Weights of a small GPT-style language model, trained from scratch on English Wikipedia.
Architecture: RMSNorm before each block, biases, untied embeddings.
Each number is 500 + 25 x the weight over its row's rms, rounded and kept within 0 to 999. Layers, rows and columns count from 0. Numbers have three digits each. The size before them is the row's rms in percent of the matrix's.

# layer 12 MLP down (transposed), 896x224, rms 0.102, rows 20-40, columns 0-223
098:549486526472509472464531521501512511485528514530491466497512451515480500489473462488478520467535492482497505528485507473464506501499521487489496488461495547536481485474501501483513500505509514505491498497531476469471544491518505464484508504461540513495520520488493516470515539508501525535493480450503501501514498537504504459516486485459482487488503530521507456493499474466484482500518505484466460494531482518501551528489485493501520573489523468525512493475521493528516537505532490505503476514494472505525465522498517466475494458479482497518504499504481488476513496491473498510515505540549490533447477546551552530504511493476471474441513471477497521446446489591463514497444
104:495519476515518481486476493478474457468493509479505520462522520497450497519487523482477455506545513471495516485511529473470518497494472528470491545522523507491484483443557487486473496543471504484511483507503462485496526516483567522545482508511494495468464487505507520505493506496487530489489509489487490512482481492479479515488488477475468510541532497500506493535526511484515539464500495518564540468538534554526491534498524484519540503519505513548500481475471490536518490452486522567489505505551526512513519505481489485519510462548506530510508517476482511507509505487482512500529509471481496501489481470466470524504478436490486461523490488508530468498512503594450513470513
105:504535501474513470472491553500518495504508507489447482489491534485446468516470497506507457498487519495526526533542502489504509470484458545499526468496536551501514469513475516507486461509513484529516513517514518462535511485513502476515514497536454507532533516516480500485504475512518487477514500516493422506539526490440532515491465475497515457557513487482481491528512465464454503499454493482508533540466500533501520462461509521503485516498511458483502489487479485506508483450513513503493530489493481522456514438485483523478518475531438482523565489508451494508500531503495471486514526502503501464509503527472531506480520520535492520490477494509561531511476492528486525502496
095:519526509529479514512505496481518536515493522546507477491537528524450498438484496528458472523521527512437524460536542494480479504553486525514520501542480502504507537492492525534531536526485491490499537482508482468501465505472531493490493550500482487510500504449482489489472504499483515468488479572541516543525494501472493543503504479471529508458514484497510477446482502486520488486478518544484570456514518468520488496554496464491515485497489484490494481545498522502500508478505534519474565499501488527489501480482509483499462510461488517504485503537493503499486498479520507503496499490524495452495516510495535491544484535493487491483499475498502533484510543565540525487545
110:470501513489490496493514535501486537502471477505523515505507521473506503512526448501480493512526480549515515492492441499496512495507531515533461516479485513500556524513463501488519463539488509514488522495541475535562514496467573526554516528490560515497508518493476557502505476471522473530499463478501473505505509496506453491551484512479525503504506472510518535493480504497517504540504526472524488466510455544529511449510492528504540512554520475490530505536495540448495517501508528502497476521462546498521509481523476510504493485484450469489487488454528514471465495515510493517483511467556500493501497475512500531518469494516461456457509548472499492472486507492503474480484
102:521480525479499485544493478521481503510518471498491521485523497531468502495529470469473544488476519487501525527512498485473482528521529536495543505530507468501469505500532490487504474504507505489499461516544499542496487478516518519470489476519522481497478554479480489499539480503493487518532467511480513541497445469438494448508457521479480495506512477514511529515504496517503468492501527460517502574496500489475469510490531534473468529527516500519538479460491539532454501502498498503493487469547509485536518473487535487515530453471549483473474503489539512492543495458511493538545494475503526488517542515495497480455495478460551481526480484506509526473481504453477458511556
095:483525485493522493481544530477529480503532486469526501548545540494526499500487564472522511529452551528508490530478503504514485549523551497522526473515477503448499476495502490502508540497497545467534490572509511479518524508485484453515460439486520519524509509488525476460506462504521488510497509523507510478530499528486552525471523502494549494496494492552474505498514466532485502498520541492508501497510501520464487464521486459462534518489495474514491500499494508513494507557504514531502506510481494542484504464515480492523477507544510519488481509466513522500506477512493472523467489433536533557503466503480512511487480463493499480470498537511480497503458529539531517480474
098:492507485515538490467511501511488495478490519459515476514451451528492452479511509496478478522502504525513465526550483499509530451504521505488512534490447494511481494471514486507500471464516539510498457534526545507525505487491482498497541521526486485500545524521519504505484508482512519492525494534532549531502486500555521471495488467535487515496449545479509506518521496493496457498492504492503533520438481496464493474516515560476457477506507513495422500527470487517521467511508490494471478495506515498519497511504477470520481505493461478530483482490510503462498516554518515511516463493555513515473479483498543493455514519511500521588440506520513485472493507453475500496467
099:511500490475507487521495489547504499522523454514530480528540484519465484462497491473454483477469504498563503499544544477536504459497496518515504544514507526472495474534507508532508514502498509535499496474492477526525479473486488507521523526495523466483500428509456520539524531505509530523495499507516527512520462492522526475509492483546479486536501492485526460502534493501482474500475492476534479479450506527509510467471522449526466528504533542515502509480520488555508524483497507500455474552561487525516527497518506496464504520568531524515484467468499499513468480485501516516516459478502514456506484467522501505470475484527498516529521493509500544444552515516511476491477
095:482499514494490497481484528492545502501514480511543500472461484459497533530481496492507479504495509517497495502504505460526503481494475546526453477471496497534513530507505511489480473501505485484452484485541471483530505511532516488533556509521476512507466469492456517511463528555474479501478560498528509508500501497505474545467493555480507469488496513514465494487537538494482466508534508509492512494543530477512465509520464500528504485519493469483502500502519502449490478473525484469502499530549516539538499496470555487520475504478491440514503502491521541474481495491526459531507535502467498536549494533506556493441536530527533453493458507495465508513502542540522516525509
099:493508480484522496501492456497472542495526498532531469514513508520506461501514549534465556499540523511454455514468532484486494489499495517506484530537489476527496507517485487537493543527513477496536461492522499533476511499514457469527539477501476510539530490560532517474486513473510492551493490507495531524497491512484504467521523525474513520544530476489503482529478530471509484508519498519484471468507510461498513490478479512441466481490521517514475457491506513484467528474494472503497537486513493512541463421510536492503495471526500501504481517515526483478495535514549489505488506524523489509543502515516499524559534491498503558501501506534481513455455567518529486500526
098:484499514512494484491539551543509540505485500507492568532509528485447524481477511474481499509481467532469508520500539554492531524528495533510497510491457517457496520488506486477479517521496522526545503504480520497436519521514504466482483482502508513506470471530482484538542499496494505472500507499510531522474499513482497478478498499483525479509498484486535520499501488504528511463514503481540497550512518475512507472521476523553463506487466529473462487493513461465447492521500480504483466496491545504484529466514514532467506495512444495503514483518528525503507499467544480523464520472465493498509534476532542520498483508537481530464475533521477461467462476581544491520479
093:445503513481488503494514513503482484472454528526538526471509474517545484515500493511499503458491498511497493495498485459524521498464524487521499530422535497504477460483476517460497449510487511451514541459513512459477479504521515495484529502528490464479472534499528500477528487509526542491471490469503538495515512481472502497527490501502499487524458489460510488521524513485485499491481501464477528486511503511512498500516495521524486453529456517502538509510526507488462459507553515526512459552505526507459476523518477561507530477482497444503514480503502451483481492476446499474495525500539480543507528506464517519488446561457450506502537530504481492495497531503490513510537
100:457519463482516491475508474464497503510524515522491496496484464501509532519454497493487488502503462492481484484542492497517498500507540496470536485511468487463505476469460516533496487478479491511493478506545518498477522494488491529535458491490539533503516565510529488506502539487487497493518484498533474518471509519535490491508494503501503501486527488480505536555556459514482491516477481523532492534513520464533568580512514574507465546531476515499469484535508520505480548488445545522475520531491515512499491481464492506488466547474487507432493467509491517502445540492479509491534527520504480473505497523469519483526473517524503492530526502485481492523512491521501532530490
104:516472475482470477502513511461514492538519489502494514509489454497523504501467475480498525504520527524484523496556479534505549475481496488512501522555490552511465533530495463449507489510478506526515506466539505483504483483457478473471504492474496505468497506488553469487465531535488444496539498474525519515529531508509530538492518517500503505525504491515504518544508460495511511474553499486522491475482474501543493471519509498528511513517489480471507530508472477493458519480418522490501518503480504526494525509511511528508512515482503545476469446479501473489507508441500455435485553498489534503486482513518531533454463500475506539526492514524475496490532519458506521477456
097:501485511484535541531524492538467512510480442492481502503511468453493515476525500468484471475481466533500503529495525502472531514465488522510526455525510436499473525480458484517538535535473515505490487512477514507487511423470517483524478536459501500477510512495502513511499500499525477480517472500497512473530509530483503477538480509526518480513527455503479538521530543501466542484491506499462451477517526523508523528545518471506522489464517486506524479477502511484466520521525491527520453521536465466511488489512526484467526496491474458496477483524499523468535545500539469495478528537487522505502528529498487467470482510534493454476502506563549535476480529489485519499506
106:505519527515468506492514450502463494474500491531498473470467520510521494540493500465539451538482513514534549480515541457451501502499497503494496518505463506469500529457513491489507481514538491497494526469496492452521510489498497509490482490547532470461514506516458507537505493507487463491481482484487495517528512550518476508515523503489509496540470500516541515512514545483521520505416472481506504529566482493526531503546539508552501435548506507500529479478486488515501523521508512513525515504504452490503487522499472513499486482461488499515467471509453509430493488507508484547548490555489500510517531478508467505512529495511458525496539508521483490518479482531493524512474
098:509564495529485465496503484533547536500531492440481525470491493502475471480487477519445493519533521489510493479503489498512487518470490509490540467528516464475494461527498512486510458501475450485455520507537534473512469536470503500506447486524494510504492485511553458495438518503481489553496495484516497484503498501507509498495512493513497532503488520526484493445523528470502547496467491506501503451462512472515559460526497461521481511539488499493453554520557464511511498519521530506467538466525510517512497530521475459504544476515511491521514489514462512489507513466476516491487494486492474529518489469546517451489526491483520539509511501491482501470531505525462492497535
105:527496536513492507460460485538505518445443460520496478491523493477494506472538482506528495476496482501461449513532498518493502532479506494519488484494486484505496552446517470522468469459512498520516511482517545537522479531443495491486509498534550496520490463501525517487508517495519448492498517472458476457533451464532458513488505508490528506459537500520538484470507517490507509528491514494478454464453501507491518510465504533517505506522517476508513482472524502516468518461436491467514508500509489528478466512507491491497510483483494496506493477515484517496501475504465496532515517537558495506495487500473505453531480503475536497589501462494485462497525524495467473514513
102:471495501518503512518477491493494533524521493516531483525497482537527508518514504493498535554497500501462517516485565515489479485501503453500518510529503479512519484516519511536495500519509526519525423549513509492476499496505475495511508465496516496513506522467496529480537466518512499487537507523442521530506513521479522499500487478505514521448502538452498498507541509486474503477509509518515504530448542555492480466499483512448453485454458552518482536493500498461508515515499495527472492496513464495523541535513519535448522493502451533528512496496517515515453558512509507500499509524524472496519491504494530507477486508492476452548509535473518512489481472583451519520499
103:527516516472530549505542500542484506473501487505483498516456519510488460530472488514497482443548474487493474472487501519540480518493471521514503485540493556499494522488531489477467501519486486525518501500527480453488468497503552520535540538494515514485535501538522497500491510509490528460511483474524470477462520508518482543512468501509525522505566508506452512509529463478513493494474511482532515503551539550483548493530494485497529503519504515493469527512533513510519514530512528461502486542493481459476481505523485491496502536529497491502497456525462516461503515465525498479530482498537459454472490457491501498515473499524560516439499498521459480515518469509512467474516
# layer 12 MLP gate, 896x224, rms 0.107, rows 21-41, columns 0-223
097:522502507513476508499504495500528470497519505475528504531502488494458517510487480545485501522462468473504499487536453530505510461519546479521512512505496525477508500487517503474482480506496481487496490573507511445501455499515489529458520551483515483490541490518479474512500499502526503502489515535471509487514486486506465516507545435524522482495482527491521468444550487477534488459493502485498524488508515474544519503424504523514474518525507540467465489543493526489489498457526535499511460509493515521511507506465516528513513512452509568527519527489466508539519505489507503503500529439494563504496484517462490472519467522473497502483523457532537486527497536464497536500478
103:501526516490511534471466542518482494508480483471524532481497487500476476465530502463495510509509526515508516498504491509497514487493518487489482502541507540451518488481545503502528514552439459529474516536549472497488481492437514490505490465524537532478483489491521554480488508536474522495483516509528534459516529526518483497513496524477495535504517521478513495494524533506494474487526507526510495513488502501496488496450541489519501463467503497509510535466502497435509493462473508492507488504484534467516508509495529512489481516508501490440530509477515510493462454459460452489497550511537491482490511533520486522497454466505565547514491464531499457466535438509455504518476
097:486468496491523525478458501516468510488533565487498542465485472487442504529497531514488461450495498514517536527519479496513453513517521481495491481480554512525484447502536495529489500455491515503538510486456524504514517447524502474521484483490548501509519506495509513491491481473509478486509501479491510496480493484487512527499532490499474498546477498535513486506496473481541501519522449462486492508487498483518528497493526501525481490520560501534507476486492525484532484536486469512531485496485543470440521479522469520477512521499477526477479522466494500472557507497516496552540501553476472448507516502472498514516551461522513509487437492508504500501519474493520439543477
100:507489481541531478492507475513512497493495462489469500459473447458501498472499490518444478476498511472475526515503472524509521531509529453492516515497509492432523478480488546517543483524515531471509531462516523475516539488499505499492460480506522485514476538489466494541439478527506458513489509524502506494509499501516518484530487521503480496469481482499556454567529484417500485487465516553481480462479502527513499515513478505507482467492505506513497465525526499468476515512476528522538468522533455523526508482503475533494467530479503522477489475490515509536503508504513444538483476542505504495469505470476515496504465477512485500555477496509504500525513475481483536467465
102:505478482527468451436429512517521502470502484513494495539490494438499471491474534495516499508535453491502514463483508522526530518444483479542463518499497517528499489489499543504527516526476521484466531527464472454485510504505495496543514513505528473487441459516508489443471478454483576520497548526534501473548492506514496531501501519443500475525501492489483486492499517489517544517448504489484515536472454499476520533507486525490498460530490506532523486503533500522512482490465488507459487514456515538511492507488519473505532530514467489502491495520488526532488515505480498508549532499479491493482514508506496509523473551538523491501506482521521498480523496522477524505509
091:517545460487505489529505492497489495498526543530521457503521489498518485514518498511456496503516515509476497493504467491520472502522494493539471532466488495448496490482477478482545553516535444493489521525526447459497534479541505457547501476502503496513492512489470538519518499509511481506516522486505465498518468549449509433495515509512499470533469561486514545530462495524515492504494561504512538473514475510497522508540529523523471506493503473520459501533504529490446501518438478481499524503506471538512497550507493477451512482487478503503502465461498527479481494533511512481494450470507508510515526510528504543524474469492469493472475470521495492474485495491530502518458
110:471499500492516496523515506516476551526520499525489510559490536501456471529469510504493493475485520516502520463498500497500484450504498539568500488501527481502487436437474502493498504502524482515478460482524495499517500468518485494462510493511474551469498500504497474447485517486491489547491516504520504464499479493486506498490501505506525466488501509508523516499549486518496518507453455499512503547538504477484512464494506487465528475492480527487507489516438477487496499460497538537480469473486529564485455534549441492478513491483511502495452504518495515475454528507482465549484473500530513541508501461494494451490545455542504474490496516502523498526484547488504470470508
098:528530508545510463477486500527506500529529500479487500503479472494480515502530480530500523461528528491490517455505494560520487483562481506468520547522537502512494491497521520500499482503514479501471466541519460496488474499539473482484522516515481468496537490524491547512505523513501494480510486555519477491499465501510508466520455492481504471500533472544484490486502525483484502483494529495473489515473499525455514462509547535453529510489481493477515536509532477497483513545505559489478517582469525469483525506518488470472479504508471517499519440517497485460513553534478546507464492493509492458509485498495523514540532494499505529540501444485500529472472461524481480474487
095:492472507541468522520549483543541530508483503473488505494509488494514499498480504506520516462435550491542483475544522509457491503493520525519502544487523506500522515515470483481522484525504520471490521530550522493472501434536496493523533490504513533518471453506487512473492484516494486507528503465515481499464531489485486545495483493528530490495482535498505509467477507498501567495520524490467469520496470491503511495494509459492540453542568517492488517527538443531458490541515465492495521531502533501491489459480487531518483516512474491485512526465493473502480464464462480481499498484490474467558548505470461478478484465497512527483514537481505506470507521492467521518493
099:503502506490505495485469492478487512545482516486509488513529480506532492499512480522477502488543460565483478511497481509526493517438483503441523572521481475454520506489499480494505546504464477496475486501488504439444496492472495536460491514472466522496498547513514490531498488502469537484517471441500485483525468514535478482459495528521473444502522511481508442491483523504496495509515507491534490517487515496503538472507464466506507477471506535538541513485476526437505557501480449478502509531472473504473494502496498528512502533460482507535479555517484504515497470483482479484505532514473488527479466501500478541502462517493477520532504513529475513509493485477523508473545
094:500490493541548486499454503478515536479524502513470500556488501512531492512501498534548521446511460496465493489506458517448484505517519473518507497475529515477523505475511548505469489484514510517500532500550530534486507482488588489481529517492526471467526524493504504510526453502466511529499485495514473499504463472472480542531528472470517472502495517449479532492516494525498503508472471496504508538514464481481526552516511505486492482507537462511516455492492530474515508492477509506495450455484492506559493506494449522529457495543461512486499482522496513481500470455502506495522547480482491544466510496480478482476470505525536496450469497498525511480506483469472509474518
097:467516506494456489489518505485510490494551460520482518514499548507472490469523514483524487511519534522463521474518479526497519460509458498485527512548526506508539502481479511485508530438459530532512495548502506512536506513472550455465495518516504506533500505504467505507477492498482501546512489510491459486563482464510470511498497529486516508450465504525479522491517487473485506469490502545483489470519523483517524503452531489467542498505533473535475497473493518519478470463510508507486564490536484499516507461545519457564477511483499538483489537530464539509483453466489472515464484484529514493494497511513455504479503517479502485477469471480550521523471468481509517507499
107:481510471469505453537507439507497511520503502505495519529515465477515520530459506475527538521497516501508533542477515498492534526496531513486480528455516459479451526550516494523515522495490503499531488505507543467513527511467476488524502481546510501473541512517466495510500489542476487521489510511488523485542526459446459452520486470513560478456480461518525465480524498510493453510534504555508494464511487467514512486520516466527511462523493476509518443477451534482503500482485509498505482476480482520505494481487509475462529560508503474492516540499503478537546496481514483529515499521488456479522513530497445508494491514499522538477497483550490523485479504472523491503491
101:488517477498502526496548489492518535491487505518487508499475530489479522454460500493494493480527459557513491495464461505573536506492501475532487534504453452503485471501501484480507491505502483487503538557506511493502476529537465517535510480481463467483544507519540506498517525519495515492498506470522447502517485503549517529494484478491531488523520481507488558487532502496499520520488525509520502515532468480505564489490521543520448521503525530514518498472485481454515486488515489564511488498518494479539486496525479479485517535525521541501434514467490525476494503471486500524504448501500531489535520527513524536503518521495502463463476451479501533491457505509527521555495
107:553508510495496486528499503497508461501488549501521456464486528523483519477498499513550502507521481492531485530516441513473533503503492490489543491504525464506539492461493527502465464550548499477520486456482496527493509478532488474520480478514526488500527487511517475521497482515529486513489515517535517458509477477560512505527465491488529451549527466500515490502484496498492546507473479510493545507481531482527534492513501507553453509506539514490513467485493425440478445478511527488470474544502476505510493521539496496480486510517471474492545471495492515496521507540487479514496539509485480525493529481465528497564511524517491509504447497519463519517489455498470499505493
108:485463432500467499468524529531563517537510503468483471454533520485461459506500511462527530477503508451509490523472474520515516532499511510515499520562533525505512494511475454505477506511470526492485481520505469530513544505524532505476477507481504536494465491521475530493500509492515494509527498461515501505465517487478516473529514516480469463452525488508522463483496540485476502484535473516485506518474457546544514495525486492486454515502493493512495477479480517500525472499536474453475517540538555493536475507506533487535533510498511477545495484493466503516524474550480544538514468497484509515515483485480504537476463493517522493500523519500548488506492511479562480532504
094:472466516524504496504495478521500505465518504504519474500478503500478495497491557466557478497513470504519521532478510545524505512516517473504473531478493515508512519505549508568539516500457527489510538466532540533463483533512502494498540486505518546479466529458506510466444470483505532525494492550484509517515507460487469485524480466510466483474493513517505498543483435501512509485467499480509480512490494522527500493508508502541459486541515521506487450555535515515511482472488442496494473509479532534485499535505552496506501529531497486497480492493477505477503539495507489489529513506545483490450530538520543467529503458476519530530485519528507518539516512480528464472512
103:522526480520506512521479517523559500489481482533493503547499512500456500446496506480492515514495543516532527516471524510544515512529543494491448500528491495488503489484526517500525498522508478500496514524507514542516534504489543488454483499488500504484468485500474479511474503515456556513525488528542443484511491469510521503501491478516462529493484446471497526546486531499457506506506467456513500534556480532522483499534534527510506458489527482491452482527464504481541492518468519508521458518536507483550517463513457501463517524497502522491505523505539466483527535496561451550479460511533507509480504497485504503499472497521508510512505542491492470507487537468520459502525
094:517494501456482468515556530517478459466503534573505472444519483546512499476496545518530491464554501485510526526465455502521506474471508533488473488472487494543537493502520480513468504472483485504484508461526530492521494484491510498530482477523505487532500487507515496521524527493498486537472516492525475508553553510512489484493523547487498479488522520496544481488430488486503471497520476529504554514533498449499550479491484504484500529487526500502497488536481550510458494536435490468543527502487492535513488459510489506530511514506529498490490531472445517484525520489500523487483520501489480471518449530519529492497484494461519510497490495520508494483494525500509463492545
102:496492498498428474526505510591490492530472482508483524512486446451493531513503527507514505478518469503509489524530476503479515521512478482502473523520513548484467532497462498501511474506501473538502506538523500514539487521535517526481534543509522482467471489494485463478515470521529498530537511450482515509537531516497521521479507501531512520517507519515502531487507490498525469528555438516485501478480519513489499522504479518450517514558491504513489480493479487492520482500476491515455452493470440480472469553487533505524491528524547469462500509482456517548467471462487500510508489516491507504494519506509518438513503499497506520532484478513548492473479525517484503458494
105:502544502447467507479503496504500526506481524477528504497505489502446528497462547521489445514493547495500490482506512498495462494525494540489459493469479494464498535493484477499514486473503549513485495466459500519503521503517498471506514508489538481533511482579492502441465521454478516512500535518506504524526520498468490526520496492540521468498491556501519458491525518524492474462525466453483556504527475466492486518494493462522518541472505491460492502463505486522512522546505451550522516507504574513520507505515523454500510520468468483489510503501479499513456486488481524525473525530523492531506507502493513503484479502463532492521483467534486515494461550510469496516530
# layer 12 MLP up, 896x224, rms 0.108, rows 21-41, columns 0-223
100:488468493513538497474505536512490523536489473483488534489486524458511515527543535469483509498483522489507519473525531537475532504453473474484474474494491474437521507546541485489459484489505495528509468466523513478544522505444483495530457536509504506526529490488480480512504509467493499500485506482438520507492512490475467516495495497519483479508515435525490507549505489477493513518484512506518531485473493524500510507480445521543495478489493531476510500500505520530485464482520515488468510513529496485539471536544521530546494470477503508541502519530510517470503480430531491467491458523491574455513541451522525506496456508505471482522488520496470499533471495494515491508469
110:531548505482470505524527460481541470492473482466481473490484525536486522531471464512512485549469549507530519559505481468504480514457470500531525498519538504512446511505475442497491507480555480479489514522524484495528539573480463487530482526508532446522483500495521435511486502501495477477489473480510486478471534452496509495459493514504528467447512499476504504522510480469498452497484507498484491502522481486504484480521527479508519467492478502469471482510458526469488478520509444554516484509476500488441471459460490546500529475505521487498511516500457501526506495489476506501501500500490505456492503512488521497469510514511481474523502523530530473520510513502517493499543
092:473523475473526474565499522440502551481510508513523454537496513504547494511544492503495479491486488496529495486498515457476511463507517486506450524473497489534464488474503530538478535497510532497472533506457533499488457476532505510478443523457485493536507503509537503478511501489439501509534510481513541476498517465490503478477490506530520462541489456486472485511464462547512518516496477459463501543517517482521541523490484526502498473477534505485474540500470459513497457506489491554493448531487450493467500507490491512510535510450472505492478536537499486502485485492540492539534490561484482492530493504494502510495502516528508524508492508502498494524484493505494489538482
108:486483485510525530522474439496456480515506517478472494528502507496479470507488539482457504496465445509514518479451510487511550499460490467463521527502524489520567495533477562477518454496546492528472520501514451486460483489476483483525527491510478510470542519514513484510520507498517489512519467473529493522465516474482537535489524498461533519463494466503512503459511558443511516493458467479493513504507495523490524490489505504493490506518484513493474478449557434522493495524469497473521506495458542505506511506480507537504497460506493482507501453510517500515493528479496467502522511495468529502523452533539528503490483479473488471510525530459489485468532506496485508480477
098:550526539493568475533527490491501532501478475512549468454468504564510487495507503477501476530517496457512465518529483485499485441470543514476530507496500487479502545507498543504517500494501490521443440496519551539503515527526499471524493525498478497465511487522470517496501498507505517483485473486460526464506466497490508520530541551491497538480517512525503478504497497543520467527467511526506535440485514478496485511508521484516486520481531488518534495540495513462471520537431508529526514507542481455536529540489479505522533479481475475482484527541509467469514485489483500507486500524516518501527527481549486514497487492467497491467503515490463489511514482517526515492492
097:511492486536457520489458490517513530521536465498507570469470493509484547526503516467486550509510515487531479460512451483492512538482501534466497507515512469509506531550500512462515509505467559500526468495462512535486490506501521503473491532525505509491530512564501466520461543505482524449501472483467499522505482511526513489502511485543496493499527490500458495542504547504503525468509512504472510527477551526547442566504529524504497474477486500475489498493520524495543513542496514485486495515490475458459501496469521555480487536516479501474507492487489524471514456509525492490479551461526530495509494483483493512512489526516491523525528477502498545494528522519479517482479
118:454480491478524505531510488533464516487449514495530472524530496493500504513501516514456484535467455522513506497480519498514505484504554502534533479477479535474488500484498526455486491512542511513443455462526498451504478459487503505506538513527502445517522465529492500464502498520509530488536512506505533492505481523499475492451467545508513534506464474514530477543525519528519505508485537461505511491518497517480503482536496467502506472481549553482512498539449529527519524506485467527464468491494453475520452526516519510495495504558468508486481504462468474468498529486523521532497476488516492526511525490473487482497456495526491489490488549501457505538547524469501492499495
101:483509502537456499471501502513489506508469451522479492527505515486505489526531496507523503488504503506439472484504506490484464504523496499499518511476510523513499512530471539530531519488484517526472445509522473499550516516540513492534467488520507523493488478502447543512479534517497488516519482538516496495478478507539471498527511479478540511516484459536448519471515509504522481485513472507515493526479485489435497487501516518453498471535470520531527511504537473557499496497509559486480500485491468505480503486526521510476599479540494495475504485501464483484514446567461523521472488446501459487478480501541503518538476504531520508464511474506486538486514510521458478500489
092:526444544556495505510555523516488525493497501459510502530507461525439466446537516513487466494488495515533497490527504474526499470456491526556533521520498534517511509508456532476500484493494520462483497537480506519464510489512483504544515527499542547491528468515490510490510547485496527516492493538492466522487525488500481512521481503484484500503492524456532470464503505523516501511509490501489538447453480491483457555488482458522501486490540480484505480509525481465498460524483508482457522495509491530440490517489551534507477471527474500525500519477506505535514460506514504521527521455496494471503509507527520444492510503507531472481480530483466513500529509540507471482527
095:518515494490497519515523463559449513483506531514474519476479466467476477522484516511490511515515525534534484509508521532502456515488515474510499509493471494521544516499458482528468478529528500509516522509516517516497472503512500501469507497526472488512547501511502491517511471463497529536548514532533526520514485497529508518514538433511500518490412491521509536502536502498500496490494483508514469472513519489513482453498461539517493510544516522470467493481498473534523490471563540475498527479480555502494487468477499489530521530538510526524516487524507548552491508517522514472534502514483472472503435499495520499516548474451519510460486499505524500490516552486470481474542
097:490547473475524468509466490520491506528551468481448514497531515548511535516494522525515500466482468525479527455469488545481454502538521499489518519505515511466499514482537476551495478496515499487517486534520503477488519500488565493430496526485506493494513522527510514499492458499490478508499441483486476482501486433466519512480555507493488511512516488443517546502516519480525478477454519484497469527480495518488525514524511517496493490511471521504481514495476501511517506485437506497505486510481491507566499496499448511512515503510489556539508516465503501525522449502524520511457515542519481516469464530527467504464508490537506497473498520487518511504547501521479498445484
099:464507516523524517534503505482487504487505442499481476468480507475467523517468532467508546545506473484515466516479528478492486517523484500503546509489482483522473499498490485503492540519489539481509508499459528483529512500463506494482493504499535524541515491493495502500472551494533537463489520545501507487502504540518518523498504485503483497537479472525473519431480485536514536512519484554534534504476507532511511491487511537515522520507519495492516454464565512512532474503487494465500535496494479513531474501483484425471499494508484506468503506499501510477554502534550470517507499505533564490526478471519461543502484423548488478518506475497492458495539520497485489464506
101:533490503506521448492466476520498480498511511490531519478501509538496514474474478503456502472472467518476510490529516516480522522458479530493517507523489486535502538515508499532448447493526454488536494508468550491521510511482503495511505551503485468471492523448457510555525497511534537533505531510506496502521503509506520516501518528505493456486538509520500507455471510487501533427529463523484500484463512477484458476543464482535458478520542538480486526508481452496543473552477511494490446517524498501525499462505484543501481496510506494508496479495516501548523507488505545474507489485523494487486491487517489525477478514499537514514514427497525525509463468474475467525499
103:509510500546453527493509486495515472521490526515520541500498516486448546463543509493475496503528547470485460519489462480513529526501514500514508502470519486530487492515476524511514527522527496526512513474511506554459521526520480462488501470548482510508486514455483519509515485491493506540494420502485460502457499517476496539490495511470519429474475501511465495479510465504513524527512519535511544524494506538531460511539521519537472508482507457544486465478506511529505443516492500516478532529512462518504490485520493478477515519437520538509472522483513489471501534522529515498496528537515504497484512477469525515506493457518539476504496525493514416503482503511477494508510
103:486520504483504529519453465481486488503480528484509532477514517477498502484460495508512458507467479474494477498525539487556489525481470462532519470488493469515477510473496445512526547451452491548547497479555525504493505515457493517541508500518481496498538468439538447568472516484503520493496472527533489521502472526552473440519512489515489544493460497535497513495503500519515481478510478506470473496479513500474509496537451479529519510494480478476510472474503501486513483474493506508507486533504516539504498496437481489568480486490447499522495471556501486495501507487480529477483511516517508505502495546499502507514525479488500507497522454521503458497475505508481475466507
105:505523527482519494510519451467413535507511531524526510495520475471512443541469492494465493476492487519499523484522525478510493507497455512482498516487469499494526531483518514460494437500520468496491480488524456485454500484546500508482521522514494490485517489484485491513506511506449508438497489498515490468513503508501507485504488461543517517533502508471480527497495543475483562521518513468455487499535542503486455558509469500519534471503511491505506483516496517538507511553498513507511515502523438494504512510527474505493492469526514521488523504502519476452513497499539487535499461493480529467505500509505529481482530487513424519534518516476474539500476493482423511490480
095:512506502467520507511515473493528518523477495497518500569497507486501464511477488522478531489484548546510499496492490437529471494487489516515494469537503499496502461466504510478511490499507535484505489508478479511516490478458534469563476500485475488513484502552539496520473464502441479494468481477471505497492508490519532552449470522497557540489537525471446488448493551523507489520550488528480521501503501501544507529521478491509530494491491478493480502496490539502463479500479547503481454505469502486513523469535437475499505519461494500509500537522533508514506519499495506471526470493528510510528480503533527510479550532525541535451521478513518513532527523488507530533496
104:512477493490436532534548557507532496508513499460527516461523510484497491472496516491507474525513485478505475489522518499491497514487523511484490575471500535485522569476477515496519531495486520486502519474493508487472468504498487489481461474489506547503487502487441525487498487517487489477504540526472455436502489483460508550484487472511508431516472516520489479456503509486507514505486521520461474555499528513453515502454476479500485493487539504477510497478504499516473493450469504465504491488504423497521481506492515495458519484469500473483519468494497518541481511517517526462506548505519488502514509550514500486535468524517472508554491469499467518505528492493530463506511
102:490522523441492525504522467519500529519507508461498503494509474492499534524466494492475529577540490434514480497462500520532504457483490424500502512508553489502495512511514530505493480503502514520514484485519496516483494506529492499482457435492466489477502507509488523496532493495493526491455482506495502512480477475452510554497534538523504495509474511502519492476484523502515487486482503506496520519498539508493506477492522514478502514523504528503490472497498521516533489482530486539548476477559457487474546542476520470503470462502482512479518477536479520516479513518461480481504498507487503477501468479518481525483495449515505485474463479468479474440476515605518475485475
106:503520494453502489514481536515492494506488517538509500499491496531530480509507516529472445512490452489490503495507507503551440472485507471469511482515507514509486487500523577488490474504498533468526477500489499470484465450495502440509491525464525455484472497514501505493508489497460499504463481511491519536520521528488523456532499528493508498503562492488473508541494516505512531523538520519511523477538503536438527489530463508496495495470483521514471543531526499558475473487544500488477498539498507498509471540490530537494502475480500511479511488491491472527495501507491481496524473469520491433497507470553497530526495539489577560502523536503487513508498457489509485505466
106:500541519504497514444471499475505523505455549524504479555523498498497526511496494493477486543484520500550500517483490506487483518506490464523438506441502494473509473488510473466551513488526487474496497516484492488525516519492512458543498523490515446521488505492517509470518494526533509480493523507495523519517511508483438485560491505525503515471494544511467467487502498475479432509532472568486544517483503473494477510524469490466536510486524509485502487424520497455505511519455496576554512507476510479489513511509523515494529484494525503458493524508475501504539494513494478511472477510487494530535526516537519505465534460500478530529492512482510509507519520487455505514515